config.toml
n_layer = 8
d_model = 256
n_head = 4
n_kv_head = 4
head_dim = 64
d_mlp = 1024
vocab_size = 1603
activation = "gelu"
norm = "layernorm"
norm_place = "pre"
norm_eps = 1e-06
positions = "rope"
rope_base = 10000.0
rope_fraction = 0.5
qk_norm = false
attn_scale = 0.125
bias = "all"
tie_embeddings = false
parallel_block = true
init = "uniform"
init_std_qkv = 0.0352
init_std_o = 0.0
init_std_up = 0.0352
init_std_down = 0.0
optimizer = "soap_variant"
lr = 0.00595
lr_mult_qkv = 0.7
lr_mult_up = 1.38
beta1 = 0.95
beta2 = 0.99
lr_head = 0.00612
grad_clip = 1.0
warmup_steps = 200
schedule = "wsd"
decay_fraction = 0.409
decay_shape = "sqrt"
final_lr_fraction = 0.05
batch_tokens = 65536
seq_len = 256
doc_mask = false
train_tokens = 183400000
steps = 2799
dataset = "wikipedia_en"
Each number is 128 + 24 x the weight over the matrix's rms, rounded and kept within 0 to 255. Layers, rows and columns count from 0. Numbers have three digits each.

# layer 3 attention query, 256x256, rms 0.118, rows 0-127, columns 160-191
137166136114163133115101150126149129150158146102148110124161129117115098152127142128108140161114
114124142149105130124129107107103134061134123123159129160169108128138090163086153130136149157138
144089166126130144150109133100114112091142098139106105145143137107142136099125108110133105110180
099122135129143143118132107130127120136145111136110128125157154145122156084144116089102099117111
122143137114121163127108134117117140128143090157151152145123135114134101147149147087102124111076
124111131114123109093132146080124117115134116121132067163161114150104135116127152151156088147136
128143166124174133191088131144134128135121146129104195167107129139130136121112156096093130135096
091084088128172167143109117123090122122133135084121099141129132100112113170141115138129146103121
101116134139155153118152174114149157135140144135132148119151121119094079137161094126124131113073
137157169097095107086150171116143127131089124139124138125130094153143097109154097153156127119109
155117126150155159139133085089131096111158123104094145159136137063091143103136098128139118143101
142110133122114112117144130129092158151140146143138091125118158116135133130121148144115125114155
124159123119122127089099123139117107184145127149122105095124155141121139149165100171092124096130
113086151091141160150106108149098123121120126127130146132162112095157144145096109138137121145111
119118130134116140145103175136120126132115153121103117114081108120124170102150102128106128122115
132120155114136139128108122133111120092121121121152124114136105109105124132093148144115148125148
142141103148135142140105127144103157111131139144137122117117168116144115153108125067160117141119
121155165110098144116121116117133157135123140109150115150103139104123150123110091111103150118149
124100128135152118140097115109099122162150121151097155147130152128153120120150118148138137112123
140160159114147111153131140127114175096146080086107154147140162131162157100130140159168145133154
144117109159133117136133154080101102130086153109131132110135144096136100125121181152172132118096
144125163140092085120137168113135123146121102111110115122185107162135119145131126125183143125150
140125124078154139160156121064117087174146155174126118113120102129144119098168144113138129170135
127157131179146143120154119146140113119140121127137152129136105129127082106128142165114163138182
104118146107115134118114091182203146160116124130130120139148143110135089142158116107120163117118
128143125132178112148138134159087121095138158109134125118077074143092141135165123141137157164140
099109122170078124144134132127170129111141133140146136133121130144153121093156123110112116111087
124138140135106125151177119115101116148140124110112119121181163132138099107138141121125119133105
122108086132125139165168191095126141111145117107154116106110115145125123098129158114141107155086
113159109140104162130138116133124099117147115184128113114161112111114118139100136124126060096127
102127111135155114123154204134152084136160164141114121114101117130155134091119128162096145115102
132160146166157139135116147079141128103154176125160161141136117135151106147149124140124140107106
135122171108151104144128103141117135105069146134120119121171121102115106101173099142145116130098
117120149193067090172137145155105150156153133105114132112091127134131125138172169118143114118148
149129117131158097196122109174136125155140121132092083134138150145137129142133144141141138105081
126074114110115096141154116143159151120089127140190114140129149124135087101154088126137159138103
146107145152138157136117124138106120153105106162101127160125077156101117101144156129095163093107
115118147137149160170123165109117118129125172169089059139128099158134117159150119129152189148138
136112112150151115145095172168106091122112136115095138153130112161133156115158107141147125113149
124165127135102138157145105152160123123133117137126142127138118116156124144143145169135150150112
112133150128135155149113097140126139162115129114097131113090122109136137157117125136142123144093
130153075143168143125096133141192145133117125126134121128145110169150119142113151099109110091147
122131099128161116109158137107142112095178151129106104108122126081111135138130146108163133139080
143147118100105132147146138182168129179149110146126156126129131136138142104128141126098125111114
113101119152142113130134108141106074106123105141127102135152144115132159107164163168100136095124
118120108109104110154139100114067125127140158142131147116151079100161101122146123114132158083120
145104110129147108113150148126129139184110120142144144114155143164087142117104157120134126114113
134123097152136149104159135103134129145089144136073114166130156098085141130100125141143127128094
119165124124108092099113101121111161112168124108152168139092133134077093173100090143140120120148
118119146117150110099134186116109171122107092157140111087129135130102170099149111121102177073095
108117148157122108148123093120136166117139113127117135153143157125093130081142150135117110127079
145121122125118148127122140129120139132126146140104124129166158149136092088082123144152153148104
131121145110133098113123166136142117131057145100118096137159158132173147139156114164143143077157
145144107134128137167080162134111154138146111138126130131113203127139128124162138120117132120140
090135179177099142136147178128170140137143146125112150123148123155144129126092111105158128096115
142150154121112120136104089174145085147126112116113069128148121160109138123089119125148141132142
132136116142130111107150158126127093152122158059152131125125143120170115126126119082097079144158
150162154109156153136155133136166111114104148088163146124111111150150132099142157112125156137103
142101130122130156069108104125148160159115108135144111117109123133134142130137137123120142130111
151153151121160167158154145134109121104141116176153159135112109115145104130153102143114113088113
143136126141133141163108171164136128117111159110151136087123175122124108117148164137126119113089
129117113136104139192143126106082131141117113139142092087134106094140101137104116145106151136142
067143135136153159082158125127144151115096153176117117172130157114110117120109126120139158114141
169166128109122135154158104096118119156099136081125150118166131159134183115103137152104131144138
137174166163168141142107120141137098156100142114155179142144098149125134156153107104119108154126
093148113075131142135138143130109133134098122127113112136117112131144154158157159124150139123165
130112121138124111142126148119104104132120119128121086106162118089126180137196100121129124102173
144124099150119111095136122092120136104159117121134116097090123120135106115138103154106097142144
105122095131136120165133128137123138119110112112134125125116142118135142158146119116114163148145
108129120125119114120164143117107134094131135138109094157125115135122153130124105128113114139135
144093131156089115145149138123122131132151103149134164143125152147134111107135127144140135168115
155139159128147142137110138141131101163123122131115160120154143104126129128131147102131119127162
103142151078161144154142092141167104154112149119147147160134105121130144131120110117143130137142
126105146102138132096143138105130147109122117141096080162134158128093152134122123132119143125140
136138148127118098110129114129149139117128117122120140157151130136116150110167109142110112139125
121133144134099114099124144154116102175101078118113160120123118134120141122120141150121107143101
122122188097148148117141120127158142113126174132150170112160112141089135160133090100114113153113
126132127141148168161128105118111113095148142114154099083074116152120126140109153117125159140161
163111084180140113122116130105089141113134148133126116119060162144154131116108143121126168111143
134141132131133087128152118131135119118140128106109128145141136138117121083108092136116099113117
142142154122153155137126114129097135107177067140125111107098148128143091101071141176149160118137
109115106126104137098100148169119128148125121092121133132113132130152160116132134126147142099113
082125142098107161098172155136153089145088137108133115155169121155095172182141104109099175131145
156092118136147081104107112116100138145181127147134145153112119146106144083143120160089139116179
135109119146178143161132140121129164129114127122129113147115110145110157116077122113144155170124
130131144171105170128131116128146167144136154126160127154125134120118137143150149107098185143157
148127107118152120130141113132143124108102127109141100178120108109108157135143146182101129132111
130163073093134096128116116087117088117118136155168106145122098083150111161176117150122123140131
119113112111146145132118131146139124143140168138105167146172154147140113133134078107117154154096
101164163114132128074122140134114109129127110146172172125141137125131101174093151155133116144135
171096147112127115142146111157084129108116157134101116137130133145126124101097128130151118120143
117152119105129164117123111141128121091100130133114139152143137121112150187151130150167143132145
121136088144125176137157132109135111142109124090142162128141141119150134155133109133117103134138
139087110106136106110135128175087140108177140149094120119115128178152108089154108134142095147094
153111120121179073139141102129173125131138114166121128171138144122142115108101150112131085132078
126138115125108128133121146135123114112125147111080106119161132150107139120160133107158109119141
156132087112111114118122118155135174159079094133126121112118156126138144114097124189113145123149
142110086107125123132133114106106147137117108114128137136151103139166128118116160126139140083132
067148097158097124138118125169148154127118159131138169123124145154106120176173138116117148077073
101107151159137171174114139127065106086149117123145139107112138152129142076097128138109167102145
146160111146087158114100110128129157146125114144165096112132157126133168136166126108163096179069
118152106131110159103067163113080139129142117123086106132095123152172163129110123103115118121177
116150149174132130182121146191130188097144164153101178150120112123132121108115120115111134133139
101119140173124093115160156153141095098110137153153128127105151118127121148115146146125103105138
161147102126116119112153103120135158100113098171105112130141148130125091127149170117144119157155
086155120146130165137115106137122115175122164067078149132094076101152150131154145145101198160113
149127118169118127110129192123120104132113152144137155070114082123157118143099123140102146142085
093142120101111157120132121131203135173104143093100131153121162149094170144138165132086152104123
137102136104126129127122190141117140135145119135095153134147127112147115122124141115123149126113
123139114131094131154103139148166146063134115114149115117097181159133118130142110127159166097128
166111126134116120104117168134154135090125151104117115136082116127137137123108174144121125118131
113098138121093148212145150122104126116114125098161153113121167131125136145106142099132140147096
114165126109126124098136152128108158154128121156136128122114142115096146142119136117123085120103
159145147070133095116152083092158142146097086131110094117156119153132134168112078128118113169166
149137150133141109120122159132118093110081127097117136125121109122177123094134121150133098112146
140107143141124121140151148115122127137134111122143097117115109160162115106157180124114116084110
147116101179109108089124110120098123156116141156145158081135118125137138110130106111120143147119
159118171157160162136163113047114120177119142131114090160157116114121197149136137128123133143112
122134105110182114128136133114066135112116093146145147065135101095160156140091091138095147097137
169115128127130104125088124127124127119083126141143103160133111115163120124097142127125124131167
168117144136176134128109088118117142150101091181119103160157095080144101128158121156100115158138
119162132151094099133148146167109121133142109137173136109127131169114146136194116087134147128130
158130120091124154152118149130118142128110137137094102126098158162138141095103149133136131179108
114110155133122092072142160119121124102138160135134136143154114118086133152118126130111143161125
143092107143142132168069142117106070113093136127152173084087141148126110180144170114106088133109
104112122108129157132156119117142144115105166127143128130110127147126108125138129138153189131132
153105113120117125143132139151125133123134108137086098135132112114108145107130127161133138134112
151088185142161135127139124096127133156136182126190150133159152155138106120151119130140095122167
# layer 3 attention key, 256x256, rms 0.119, rows 0-127, columns 160-191
120109181113110129141170144129145135120165113117112129104121134136177121144111122127125111131137
100098136102144116112139140121147177177082173110164098120132158141130090164106135163108143140147
147151107168137100077075133137122121106081143122134129122094103099091143096136126101161146116148
136114111141095165137091156134155107147111116139118166164133072116097125125128142098180119092125
118120109128143137119135084111107080080081137080123108098138144132153111149119131142116107117107
152108102086117153121124111144075136106131095156144130156131095096140123084146143143128169141126
130115153169156115108128151122103124127161122164147098147140143147125147096164149129111113133164
094136111096089119126137115109121098162128125132143086122167145134123123142103105145122112164150
128135110084125107109099133129148141134094134145112092148110176065101172178080143138121136115117
118089115123136136117149127088140124096116145132145116143133093122129123092112137123126105134129
109169104129101132141132124139112129114147113127120145122124119148115092147138164143111153120140
114124124158179143142147120082143102145158123142089107147107156107159152144119126156146095116098
098109100130114146124129155104178136106104101160135162131149161095120123085120201096133128135120
102139130093134092114129120159154107094103101123131142146095118107120139136085107124114094115141
099145117109109159156160081098124094174115106098096134114153082119141132105122174112099114119137
111112092117096107115158135086148160081109162128105154120152133157108095137123125117143118130138
139117136106152125167178142171097096136107129165091124120122107090139127130150169160101134108103
142081146158097138156119106156130147108150137167148124131113110139144112130118141150124132147132
141103170135130078136137114124129121167160128115151125138093140145141127123160160146106159120149
111132120101108108111147109154144126108128124107116117179132132163090163098169117144124106127097
140127141124127133149098152119155106087113092153132152132098111138095160109121099114128115150151
098138136136115134137125107118131121120169148159153162080113102115130132062108144155125124122120
133142164137121122151112125109156139136110121080102133129114148135158103166154119117094129113142
134151130108131099130108136127097161108110128141130098108114154142130113106159102162147131085099
120141081094116152110144157121115142115121090160123149151126117143103162160138130135121164098139
139116200158064116112167129113135141134118137151121142135159160129128185146081122117114128150115
118142115113131107087135107137134097166107131124122178130150132119094099120059100149189158095109
139133117142115137125128126126193160134129126143129118141156109129145128119106150136114137119135
116133092134145142139116115126129130113103111159161119109094078131156104128115118106125098162133
127142127165158098159150119098157135158147154116116144149093156157132129181097143103132091148160
112101114143130095135135126170101105129148135117138121110141123144143100146105120147170168122145
107114126108137100126122100165106091109116112165132139116119108116119121133130149126152140127123
131108132097135198146131117141151134110125163162092148156108105132120116120095122131129083133105
154117085145108128121155085124104143099142109147141139161111118105150131140139119128110099137098
109138119130137103107079137132127128076159087094126130171090131112122108114113110099117150149129
099159129134165170116141153126143117116102132113111108111120139096112139139127145132113098146104
134129136159136151124112138126115106175145135086111066112155154112114139171125133126155139103140
125127112124139167148156076141130124104117140129124140122111120167126145158082098084096146134108
130107142121121127139116163132147085121131136150149106122125165140141093119132148171105145159122
129123082158133115104112128117085119131093118139109159163077132133183148089168115123111106142133
144138111109136105154150154097144138136130106106116082123186149137110110139145115122146083159124
130099141143094145164114142113105091144142107142136118140179118114098136123088148114172141133118
150157148109132155127162121147133146194181130106126173173143139143140122090164145136117129155132
118136105166145143167154108171147141140129122171096139177155149072154145089164116174128195128121
128122120115087125119157141129123139111136137119108123151145121131126124128082132092154151123104
148126132111128114146110140130157098130116151112138107127130131116125146120085113114135108097159
121102057139148148128122116146146102105088088128151113115121136080118141168092141110129082148130
147130155131104155096099098138173120123151117133106139132146142165143145146119095140170108145109
087127132117143135156120118098092107116138110127100153124147139119134140101125175109107129096102
124131157109143147144116086142176090126113160100108113094143083134158109102166153099137122155127
132106120131115116121135141176131095112097152157133141125100068139169109123175130135141161153140
168146159153099124127154086134148145142100124102140111112138120124072160109136103110118117105154
140121156150101092130126117160134105073137084135129141117124098095095119161147145130116152124119
136112094155122119116108104159127158121158125111089131122149134123118129115145131141108139145136
083097085096119132136113115127118154141148123095134139135142151070139096137173122135159127115115
129175144165116144112145144126204137116134110112148141116061132112152100118105068072135156143104
175145141151119134139126174179101139105104113104153140157118113133155103133126096122110096125132
121098122111115117134134119133115154131134130122097121180123104117137111149095080114118103125130
112119128108156148164143132129098118170139116125158089151179107151141128138166137128134157115150
114126117106101087117133146134137135085122115138120123112155111109125127125139119121119145138129
124119114134110111115136097130137110137110095151130175110153080092135158151110143110156141141143
117098148157066147147082157115151121137135113113136136138116162124124158143116117143144109117114
151141115135171107158077092119125066132100140139152115134125095154119128122105101140112123121108
119099136149126151089107159134134141070184120138131103099138178105125075138121124126125133149132
138113149120142107120171120121139118103119093114118122131117117105140131083131080149099155128145
151130124142129144121142132131131119111133121127131119150136131134133147124117161119110125132118
114140108154136117146118113107102102159124115131140112095161121144148131136157160146180117113156
118105142105119104126127123113096147109121074125118143137105124119165115131116141147112118146150
133103118135112114104118112092133113101107100127152109128150094088140115122104171132143103132132
142116122144114131118171145149123138120131125138114110142100126083128098117138126117110116126107
120138132122139121126140112116100135119126137132109126140141105132141116094137109154136164151129
131092124174115110127099116140168153122103126159148170116139129144137111166091135147140140116133
115148184106144136177084133118146107140107117156152124148155116124140116163144141167128092123122
102120143124118104134128091119110142125135155108156138120153132098121143141147106093115115105125
156153167098149110129151124139178141161128156126162154177138115127139111157132136164156169146088
095156100136139118157117138129153097149118110149136139129153105113132162127169126112154130140101
119137134135137124147088115145152089105125131138105111106143124171132173130141084135132120115144
107113116155124115136087118151121138082117099177117127103101158141167155092111115129106117101158
126120146151144140092136110147096115122121132103071107109141128129120115078110104094085157152150
109116117099109135134113151139122132135111127126134144153119165106086124118121128137122119126118
127120119148113111156116120082103136118087134154145071098122146120168122111104145148118149118161
138116196052136133152094133116156113136148152125160155134130126129129101166096139104148133110115
131114163180130127125100109172119108101126129163113144112114140186122112120145141131124134124119
115138145108122141130104141143143119115153092084153131119100135142167131156127158144121064091147
122124185152165116125140136133172127129087126144146119154151135094123137132089108149118151114115
162102175131143151145126149059130152146105136106143148125144151112120080155160149104152143130141
091129124079113102156108104157097124138119103158119133091150159132156125162090112140121112146166
119127149147181122162129115134099103129126142149128130069129133131133091146146107141122108149140
169132137134108127081131144135161145127089148115105131199159128159141102138166106156132113163109
106144133163115147146094135121108128130160154124124153146134124164142134101120125107120125079131
119109094144131165169149156124124134157150129114120125124163136137108127134130118143123129125110
122140103141110127162099146155143126116112112142121110158172089137090167141146109118113139163109
134126121132127150112109131092135137102146136092139101105096168099142151138144172146149136122136
138144123124132121094162148151132162095134135121125149175182123134182132100174120124124136119116
155131100167136128111150151112114135121129159118108128121125122085147114106109099092081150118142
130100134121140146122131143175124110095147120143123150086161098132110108131087100161087152091107
136116142103132126131152122116141124149130138094104136103165099115117123128125128143151153133111
092148105115157138170118187147130100162167105165130100112142160146146125102128114115119103101149
160135120164090124104110143114190140101096113159151103140112071079148106106143099126149137126115
148088131139101096142089118147136121098080133124171144137124164112124111127136143161133105128131
131096144118109096070113125121106142170162116128131135139111131098156093162137117137120053139087
144091116108095145082149134153108077081120122135137056133145113155168129128164121088096094131113
131117116117173135130095102112125100129121124131149150167177153128125123135131136114162145111153
106125088164156097144164146114116099186155154125117166106130138114110136118137152123143143128105
150128124140129134109164173153190169156141133113142133152152139145111167133157113164151115120141
134141137127132094111138114135135123125102129155131156114117123117109141161119124099106090175130
111101151121123094128090162123142140119085140161095138122109125115110110127113117111133133160148
118136126098105118128091161120083080120098132099170152107116154116111137154127152118107100118143
115122191120113115143132139098123122107091099169096093122102139138116124129125108105096149137082
147088141122119134137132135107139122165126122098124097142144137126116096102156118075138152126123
102117098135121173125112109112133081133125158175121141103143146148126145093127136138103150091118
134096173114167167143120138114149139120089090158134130124169163111095116144111117107126158132099
174133137141142101148129099075109139151133107104106132108113117145136131138143161161142167094125
145107164122095112113135099161131187129089154092076119136126112126133133101134154153135137165136
128103112110128105144124142110142088145149088095141147151144132146129160163121060134073151115137
125156094133105129097183176117127152159126095141101139144160143099133092133136142137142144167178
133124163121104118129120129138123109112148119122141152172127131135148105125148090104139113160148
154154147139111101066136129123159158067084140110090143138146142146172158176101098139124068126180
114126148098114121138149182121118106075158156104131145117122137125114144128115137125108131145138
126119133136140132138150160131109130154134146105125133127134101166100119151085139140112125148141
127140126123135081152103089138085168136188127139143118111118139116152146114137108135133104146168
147120096083111066142140128141118055146134124118151157144125112181114113123111067127149115087153
147146127081130123146155110141131112131116126136128100152132136121083094110167085118151098111129
091131142153152152092113117128108139129133125102135124151142137135120152099143110157138138121169
105150129112108139131125130087120120138151119147118112129135143121110149157141099140126164117122
120075119107154135111116108140137125124094114118112171161143139141147102148113113138119115150134
100145174157144129113132103127094159119136145132103133129153107134115121111170101122128150155100
112109094137121117115107118112187114139146145128148150181158110133150119096119111130140118137083
# layer 3 attention value, 256x256, rms 0.141, rows 0-77, columns 160-191
123146077105131149098162118128109097146121097087100096159131099065135103090093151144160118131157
131152152114133160119127142102143156100142132102118097131133093159138125107165123130162146143109
126114118185104150094092133118091179144135143155121155129130140180138161112159088090113138140094
133126115117091120133164156117164118129145120094167135111154134095102141115116123176151139168113
139108117116112115104153136112121157150095131105128113113157106085129160091131117057138124146140
175151160120156099126135097109125072099105094176119144124146168145097139123141163114135131159150
163125132093147121154087079177141154091129119100132126117153128130151112139119139083160124119082
148138148153144124146111156125137115120139125155163132138143135169122124100150122115161112100120
145147144133109135093139140104121102160100148119163169098139166122129141155140108101170083126141
112138130126143076117128150166142111111148131165120129123164104118146143122133150147109119097153
147107133104085135131138163147138113153159147170115117103109140132104118148148115125120086119163
124118141151110124102129114126097133161140141081086121076163148133170113149106120117182088121142
118118113126112143164100096108135114090180125117146089161167083120186128155101124072157147080097
130103095134103113128160156145128157128145154128132118123116154125140106074160119100156105144124
180140097128124095133119127153111127131117063182122110134103146129102103143145096114131136113117
090195111076130131091115094111122102108143125162142151104133169147118159147144110145130141124164
142114135147124104123115103160140148152092110102103135142129113137121106099063160112152116129128
175107122123113137103104110123126169091139158128147199094106138096119113105102084087094109150103
142163116142137138109134101098099111131118104065105098127114109141159101144125110091128121092130
102144115154123116129150106136095107130127079126117144129123135128131165124122118126120110098121
138122167097135153099130115112137084117099104183121178099133140129097121145096132152098128076114
134044144207154120143158118132148158089118143096129110134119101137136140149163125088069120103098
136115121140133121116151118181131131130106133105105099162164116120177118169141090147156133087152
112141134179161125129092141167100113130121101151084129109120107133123118145142119100109104130118
094168191153102132103137114169128153109117124109112099119136109170106158143152125092179086124117
127203114108128112101108144086118122134157099209133152108123117125150149190148127130156098111131
138166155110095097164160128097122116099149112144122127107182153144153066111128115156135132108118
132106152137113147121149089159147147144119119172125174111115094142162091123152150087150141159152
151122136106130150098125150133135149105112157091108128139120101125139134094148116114091149127110
104157124107134123144124141125105134137143112160163107114144135144125136135136128109128130114152
157154113153141107104147117142179116108110196146090107126103133124130154137139131157194140147133
107206073106141127166122106116066124099110128125155144121121134167131148120116157095156114140139
113150140108187108141189130088125122200126161133097086116145108120108087129136117173141155129100
129158118147100123150156118167122129110116125156149135092143130161138125119129127094087112073156
122142154120108150108183135127131100181113103139113148097151134127151156124096123178145159126128
100162131165119119135149160125117109137142124095149119096126115140141109126128100123084154137127
099146121144159128144135160145126145139140112140130084154115122157161127154161156111112132158129
135104106164127112156131147122118113078126146161140166135162154117175123124126102145143118151120
096119128123117126133160147176100157118141117124107134169118117142119127124128166065081085119095
127094136140070114133160138144138120133145146109105114094139137132138101109124118132089130152151
180141107164122177112092141119169115175139151186146145102145150134119119121167151166138155116138
158083140134114194157124145138131175100092105094126094181117102167111134140174114114126123118100
134166162128144128127121084103126115152129125144125159144106144120136146089119142187136129150140
142133118119142113103140122108162117121107137106158114097110113125129164142104162129127113152087
141089128092135102131093141126111140101174119114137161111135134099113102114129164127204115145139
144143120133128122149107118112103116050120114137165125115096158101135074113123145140168165156131
110169137131126109122125099152096155130116149116085123130111121121094132134142127175131130102155
169140126075144084143149169107101083115106144141105077117106144117158137136101161181119136121108
115124139127110143143157115162108123127134126144093162109163151158111161137125136122137101146130
110136167111104084163118106115144117106095115104136105142121138109127103156102116107106109147099
117138125118132101094152125108142123091129137120095132177090135115111133142122111112157112146111
099108133124112147109091143151158155134116125120111196144119144125124140176127146084105097164116
140130123141105088154135130139128112087100138135144130131159125139156126121105110112097167140117
113090124137145118142132129144173120113125158114103139134115145148133127131162138124114139134132
104098113168164144138060152134152105141117182118112154110108150135129128178106133132103126184150
148118155109148141096168088109123093106141106103134115153126128122157145136145135167113127138141
130145124144062107105104105145110103103087100114095162146162146124119118099129146126159120122088
133119120131134150136185165132146103098117140147137181135099114110136104108127176098148085135114
144126114143107167125096126099091148167151164137127146134125134160104139121147131086159162161116
158122109136117089144144107171137080143091099089126108103099104092113106069093087104183123111118
103102102159146133135161110148079130168099164135129112116144103158122167147149132161089154122165
128157130116113137122124127138134127106097128131102122132100110146118133170143156133139157144123
146150088166142107162123128150121103140156099124143127099107116115121140081101124166137162099136
134110160101126118171115159129105112107120143141181183132114133122142125159143125137097137091154
168159128131119108138120123144104117110130096192122145171116172159103158108109123162141180114153
109137149136136114125126090141133129111114102116152105114098107102142138109138134140140122133125
122120151124084127110108108181176125102199116130125144125137166152130105135130116132141104099150
192132156124158100146124143155107163099165122121139100082120135149120126079148128163136143178123
093151154141133108116144135114161189131128132112134107105136080125173096095118147131128154176090
137123115134109165162105137213136151132114098150140119090145179097086154091111120117094109133184
094092144142154105059159161157129080134161124129132097133149107133143093133156117144128075156112
114130124111155169171096113105098124120137127145143147129135140124113102048149115146186121132119
162160161125084114136124113147110082165164131124136180143115113153117107170167131123121129131160
156138124143139166074117107135142176148140118153132091131111093108164153105118097127147132136138
125114130129148086092153163152124090132116161148171177156160132143097102097136164102104087121154
134146087109104042177104128128116135087165131110134113159152113160157096117124128136142133094150
181124155130131131119174130134103152163118131148116123164099119186122135144150127134116089133154
119100143149130129105123134109125125123130126142133121096150105152120137134130139148113162099128
# layer 3 attention output (transposed), 256x256, rms 0.178, rows 0-76, columns 160-191
130122092106130152127196109166160121128072134081126146125148152102102137139126117172137163129145
088109165115098151102159120150190121140111159087083138138127138141105130109125147124172145127110
143107108128125182092121143185160147136149114118161130129153158109175122107140135095130134115115
143150140100111141115123162095163160138133096125136124142115141131166130146153174134168087118163
140150136105063115156157102136120172097134057132105150123111151113133134081152123131093147104132
127167122158120141136091136147158129126139139133176114129141124105114118086127129140151116146158
156095147177105124110131092101096155132179132108144124078098111108125101114128157107201118117089
115149110117101118137162126119107124133129097141129128098096111143103154105121117131150077090109
133164104148110156078115149068123104150132158094178180122175080145191147115115120102084058126148
131119148142142117160093093127144134146110174092091160165109110116118145156131140136102132113109
126130117081134158132134156126150130172160134132126110119119118126127110109127131150087087112151
148141125121083146112142094144145164111127223135107121110111130093147110178133111091123100134144
167131159122136138144107094135113110106185113127119099077153108103141051132147160155165117081104
139117112151114093173152100096126145156140111084152133163123170121104106105128118167158116126115
186118125136153109116154108113097127128111155128108134136158112139114146070135098145149102118129
118100089106146130112116131135119145126148129166179142119160110110120154145137167125118107147118
155145156150112166096098113109097086128086144100076140124129173111154122178127153094142145120155
147125156107118104103156150095144096059158127161140138102120177076097145122101094114109122169095
114111086133113143128103117086175123115105132157127119102134132131135111148117144124129150097100
142132075140137100126131135117096107173109114143133122108135113116114145116114091120126080095144
147113165164121140096074139092133062127148095120129112117117131114147157163116110191115102159141
109128127095158153133132151126172142104112158153149122140122101143116111122150114091121151115103
139124160116096125116162140122178154093128124124113126131162109126148137154134111153142116150130
124130114174154120099126086119108181130120133165141094130159120156135115132143092141132095124137
103163150154153104123138092132108100135108171127088121137123098165136143112103111094151122092136
127152090093150116092103104168130118155172116154139100102115153095146131167112122109161075106126
146134138071141121146121164129165120155119112110163117109162142160118146122083127110123082139094
117145180097119123116100120128108154130112144126157150123188153125129150150102101158159139121164
118137129135144148153140157168112127123098124109149075155122112173073170105175099144108168122106
107138155150130157071132101100108101116154097143112117122143141090116141142101109152151108120172
143157082124086087142135097127111128123116148121141146086125156093137125129131123168187083144145
153098090169138108152104144120099166154145144139181112133145154154096111143122112136143099125113
068119143118102180173186166104134148160130157109107134150131147147134135099161074133137147118122
129158085131165102089134137122114118152128144158122108153123114131116097080146110133125116106127
122161130115118127149134118139113092132181103154157099129146165102166120141146112126141130112159
130139153148138099131144135138166146140141137141161134057153188129115119118119105146103153090141
150129111112137125123162131124112068119129120158140081118109165108094152115150121102140123127089
186155183086097141154147159130140134128133101142131139146132165088140110151086112152157119114136
140127126160143148107089153119142139127115143132133138164062132130059083134149124121103161114072
117143124123122134096126111134143143168127117103128134147103110127145157099157107097104136151143
090171183090074134070138126126131162134138098121106140130138155100144122130093154165117092124115
146131146094088138112140174123117041093109139116108100149131118132094108084112156119166154116109
123170098150131136166139093099118117143154160136085171114143182114115134116099161137136105159121
108111137151126141130100108108135119115111110097139044126138156130107162133072100152181154082113
157142180083114111138141114134106170100148154142123128128106129085142106119105141139126089120098
141159121095121094152120128133146137125130142154155148167132125094133088124108119117164139119146
142155156137141078106123122128161129104119148109107115137178152180127143124138120099131120122125
143097140171153127114136128130172133133116056124196084124135155138145111116078143179152147115146
091122096135130123113121154143115118170124118139149116119131172132160153150114160081124113135179
133124121120152121159114106125106119099143103125112135140132108192117124130139113101117124125125
116169096131109108141123117142126194128122118129091143105120107144105166138124116068146147155114
136131149134132137133082146157087150136160110154137157124099117105152123124147135103087102141149
165124163107145151132134135125150166130099146132184148138159142128121128114129134097146164110101
105145111132145113116154138092151101083154131155106112172152132101126162078124095150106150146147
154116127157117109141125093157109126110123125139139168098119123123125131133130097121124104150124
131149127103182090129117121134121106150140099093114124164135112141126141115140148136167158128078
120106131120092102147142058125156137113164162151088130147158106093114111146097106118148118151127
129151135109138143139149162113104103111160144144140144139163111121120116123113138096134100109118
084083142139131123093104099104036154120118146126128093108107114178117134104158148148170152067167
143146071181110140116157094144162123145116141125129171132137148128133121141139129137152142098131
184125140138128083101129158169134076095106102128120108114128113156111119160088113166119139126147
125107161118184127133094162117129126111136149146098120143088129131130076131123144102124128134109
120149110128110157120141117136144126149132103143057074147154149089127149085121073132123144135110
151117137126156135160164129149133122134130136131142172144163109085116071138155140138103132144132
142128138104154121116139161115113113164114178120132113123146157138138104099107135086147115117143
112135122120161155145110146109100154131100152119110123126109150154097095158141098149123146143087
105182167116118141113084141166113129138122087131120126117112101137162128148106112133095119097110
122102110143128113158142106163108135121114134155099138154106131112122070112074091109147090137148
153077124159136121131130132115144121126101145149143150127155123092105143147152136113114144106151
105095144155151125103144117141103131110146117169098123122122157143157077107153132150159125112119
147093129135105092150123086167147118119131083134145157088145162133103154168134112148097098123176
137144115105090115060163120158148097137128110116122105147220139132092156132124174101176105107107
126134118145114140148133090112132116103123139110096125171124145171125116099124128122125138125180
156102143136151136123101155133146150111125108103104128170056116146140129157113138094148154108079
168117165089118110089120116107121153128167138094103084137157135101103147142097127147052168130149
139091156105151093170146122127165172142145118138164170143086119123116119094169137130107090078157
141114156135121099098153138102143127102156104158121134146167154128120186107091138141129146110165